Part of a small language model's weights.
Size: 14 layers, 2 heads of 64, MLP 448 SwiGLU, 4.45M parameters.
Architecture: RMSNorm before each block, rotary positions, no biases in attention or MLP, paired heads, shifted keys, an embedding shortcut, LayerScale, norms scaled by depth.
Training: a variant of Muon for these matrices, 150M tokens.
Each number is 500 + 50 x the weight over its row's rms, rounded and kept within 0 to 999. Layers, rows and columns count from 0. Numbers have three digits each. The size before them is the row's rms in percent of the matrix's.

# up: layer 5 MLP up, 448x160, rms 0.055, rows 260-265, columns 0-159
# down: layer 5 MLP down (transposed), 448x160, rms 0.0558, rows 260-265, columns 0-159
# gate: layer 5 MLP gate, 448x160, rms 0.0565, rows 261-265, columns 0-159
up260 102:444485458490444472547458455534516486465520485536420568483469519536556595484477517494508523480614491548523393500429497517487506496444534524524426435571651614542504564456429511484493520504504497514446485525537500480471428496501389495539479438427480478473447485590533509567552537491552556477490521609435521584473446456419474499453506528496536455629486605560527611453558479460525500465471540554536501494529462550458506598547540430618496550474511538521606565415574473492494452468568497
down260 096:507521541468506573508450543601490423491549444503569621537512549561578511563616537491452502493473519437527515519485496473587513523441496481502530461516484437478535471462460460459519582494507520465455428492475561486502481597376531477466527585511466408537495566497495501408502608491486436443447568453570410536553414550497543529501489489391482528511546464526545519382579509511424495560503478453425515513529553458489513449545535563528514461422607514515536499557461413490604430568429447
gate261 099:544686408551486532456516539473440533391598440448464495546460488494532495473540420407471555544531512489472515481457501491479562457450555494489442508465501484546584430517547477481484478477431524492473451604442483475453518462469479450419522447473484526566546565497554552439470492482553426510485516508586583550454542460557458583451563521402505603637456425496555560555413492508452559415461511481529461524505474441486519568482537514559520549442504459412531513484438569481422478524522515
up261 100:459475478567490594521441532483484577461501544522613470553486462503569465495491643502539477564502469479575518591478507532593411521415418471523575416520481481475498436523478519505501436455522487508527486457546508561535483456559556460457501517512534597511435600379528555533513527489485484495510572418513457550484564535589515510445523540589622453476556491521519568473436490552504494409514590473562521544459487457591545587571484466477502497411560571435486510440502500458450598541549481
down261 102:437473530495575573499488526505508556450498489401537541550501434500471507527494553517532416538474592520524528562489519483619540529515519532477439455501545540558422496457398566458565548532481496439531459561528432466519520508569473487453531427445522467506562530515461457546454508375429505545531557556489477560536556481511419575488535559535558433537536517588503539411554468469482485478544507528455449435527424574599551616531553379422523415529542540569459595445479577452541556479514432
gate262 106:503417498416561468473484507506489455552528402492516389444519467495540472497423495417461578484630415508433491487462501526402610520503503496457568617454459559434457555567511510418497451489448456510479517442556451491476402491485506508655532500568475518552484512508438493513429505555528501500439508494468470483526496495514459510498459523538567466448516558394551586519421561504599416471492486507458557407429522447508424445488471493485611522518530445526580543569450569485513469521532455
up262 102:536532485537490514567421458459419479582526509538517550477526574430508604493430583587470483484548485579485506535493439467523549586550549564568554512567442445440528512492496501405530543490428457576442473514434484494453415505524528514501505541470575520533546462529536409475555491555576502481471495471474505477538541532583432574541619521468535473452542499470403569556450487388487498473501440498479519427463634515517500453553544433520573544536511455553544448584459566481536478527352462
down262 102:488433446504513545526477523443478534493557475525474521496384514537431546427538548534450488487485605558521484463536506491457562492466542561519482522621616379527389571578543558565543541526485637506564458521555503467530540587620573561495480481512575451449465450505557542513565455474528439490485461496514535428520481426539555472579522544441551515572460516487559481515462444511559552533531554450482552483544483483600499507487599568559519465536450444492472490412448471524539502544498611
gate263 105:471460552418522497606541613567535443442472460584485494496490525563576496548565498513489464503531551408567427542500461530458505573455569482483480592545512521562449442494546532550592510494556578554424415530590514513500425502482512537508619558442479502526512518536530514507575528482455563388583503425575598503608506517545513453520528507494439494625519482476536450516498538567552519548564440513579499504444510447526546426513542519578545434581446516529474521494501421429535547490492546
up263 107:479479507477398466549553476452524517525448490457328588492556501522550546436496527583517485472424533553464506616366543526505498470457581461527529606596505466504468529492536532543542512582556486485451455417476514495503500555454489541420437445493466503546456455507548606537523519543479588471478488491507462559521519446516551559517560498445526561472489476597480493526447488484592489470427482468454485529460492463491441634463465483553529432506443485446520475616409458535528584480607483
down263 107:528547432525471476522457475441497494653502529497390570531549558421545470459501504499467486502516515472512516498497472404399502463473451599560574489524524440463483572489509475547520535508498520501447489429469455551386547571546535487504443444614508538504416437521542437519514537537473539455493571531469480407457482550512506440475465496494550500539570560471458442508397405528545441464562426446498517551375399493549412454427557524425477470547540465455534593508552501527444597518551477
gate264 095:478512505445463463541447460500452467462412457571475406469394526555482478516562519453470477457473511540471461525491494559444471576466504591575607541354535513527525518475557518591438581499539544556435494524503498436491433512495521456483471464633435507569413401492510505501504514512509549626481488505594661452499497539510403483527472477517438534429526473572454548565524434506490535479492529500546481479545472473513484493499413478456558499480430520472531537493576420553424463517618510
up264 102:536565473512492476529454528497488467394458524460508455567520468478504502480490477534516518518510407516527488458502437406602461533472505499500500508457426497583452496521417464533514391516444586472503499482455512514483562548439582542431523513659492478479475501493429571466532569592490583475400494539481528511437433472526567607537546446569487556444565604523458534455541552499590556437456635549388459484413546522489462468493486551431562463587456432450436474521463518515479515464509516
down264 104:544458514451527504582543467579564405386518457445500460556440398464533394532538550494578436466502502482463547514536472574439420516571475511428402551533593476491515403540560517501535467389553455556446488514481467474562494445586535485469472536480639457443547569562560429479548497472504498564520472369495458489515539529444506521484475603600504513471456460512493523521455501454555459503504495545483489521529549489541550565480570512423458523540490472368523483526473455537573472503488431
gate265 108:475548530560398415511469513556456528510583443408524532355544510494593532497550451507569496539431493555507667499483599519486475538533490449469516530506533519483522499484473480556442564433540468469407449491505534485558524471499526419530585460517508596449420415459613493434504408526493516453529522561544535509529448550514452459592547425567541419438475573471486542535485472482528486423474492530512471513512457461407428527460539448502441479489466386489448566507446557543493448532546473
up265 102:570520494509483422461486532520543604514428516515466466567428413453529570513484511559561452587555483436438534466515516526486448512506549573541439551517478498482515571551582507501463450539416481532434541472508461426498547516508423451515500516468553486497535449472561536440505487546486438416500577376560581488528601565480526463464649426456504505551459513456476514470435504424411506546517553543506394685519496538479551475521459500492578414465429566523489503494493469554518465457533551
down265 101:421502554473459415488510457506502477586481420469528534502491403538580503474550521474622609471442548475463547495488467436430526516431509488541466589523525576499414515450574487445472481478430543500473477554577403478466476450399534503446514430454484582474424472517467573483552467462435418531467438512499509511500518443501458518501605547407496564567529578571498491522572558649512569507473436514487501478495428456479468437491540434509406419509556554470443495440473532517427466548558501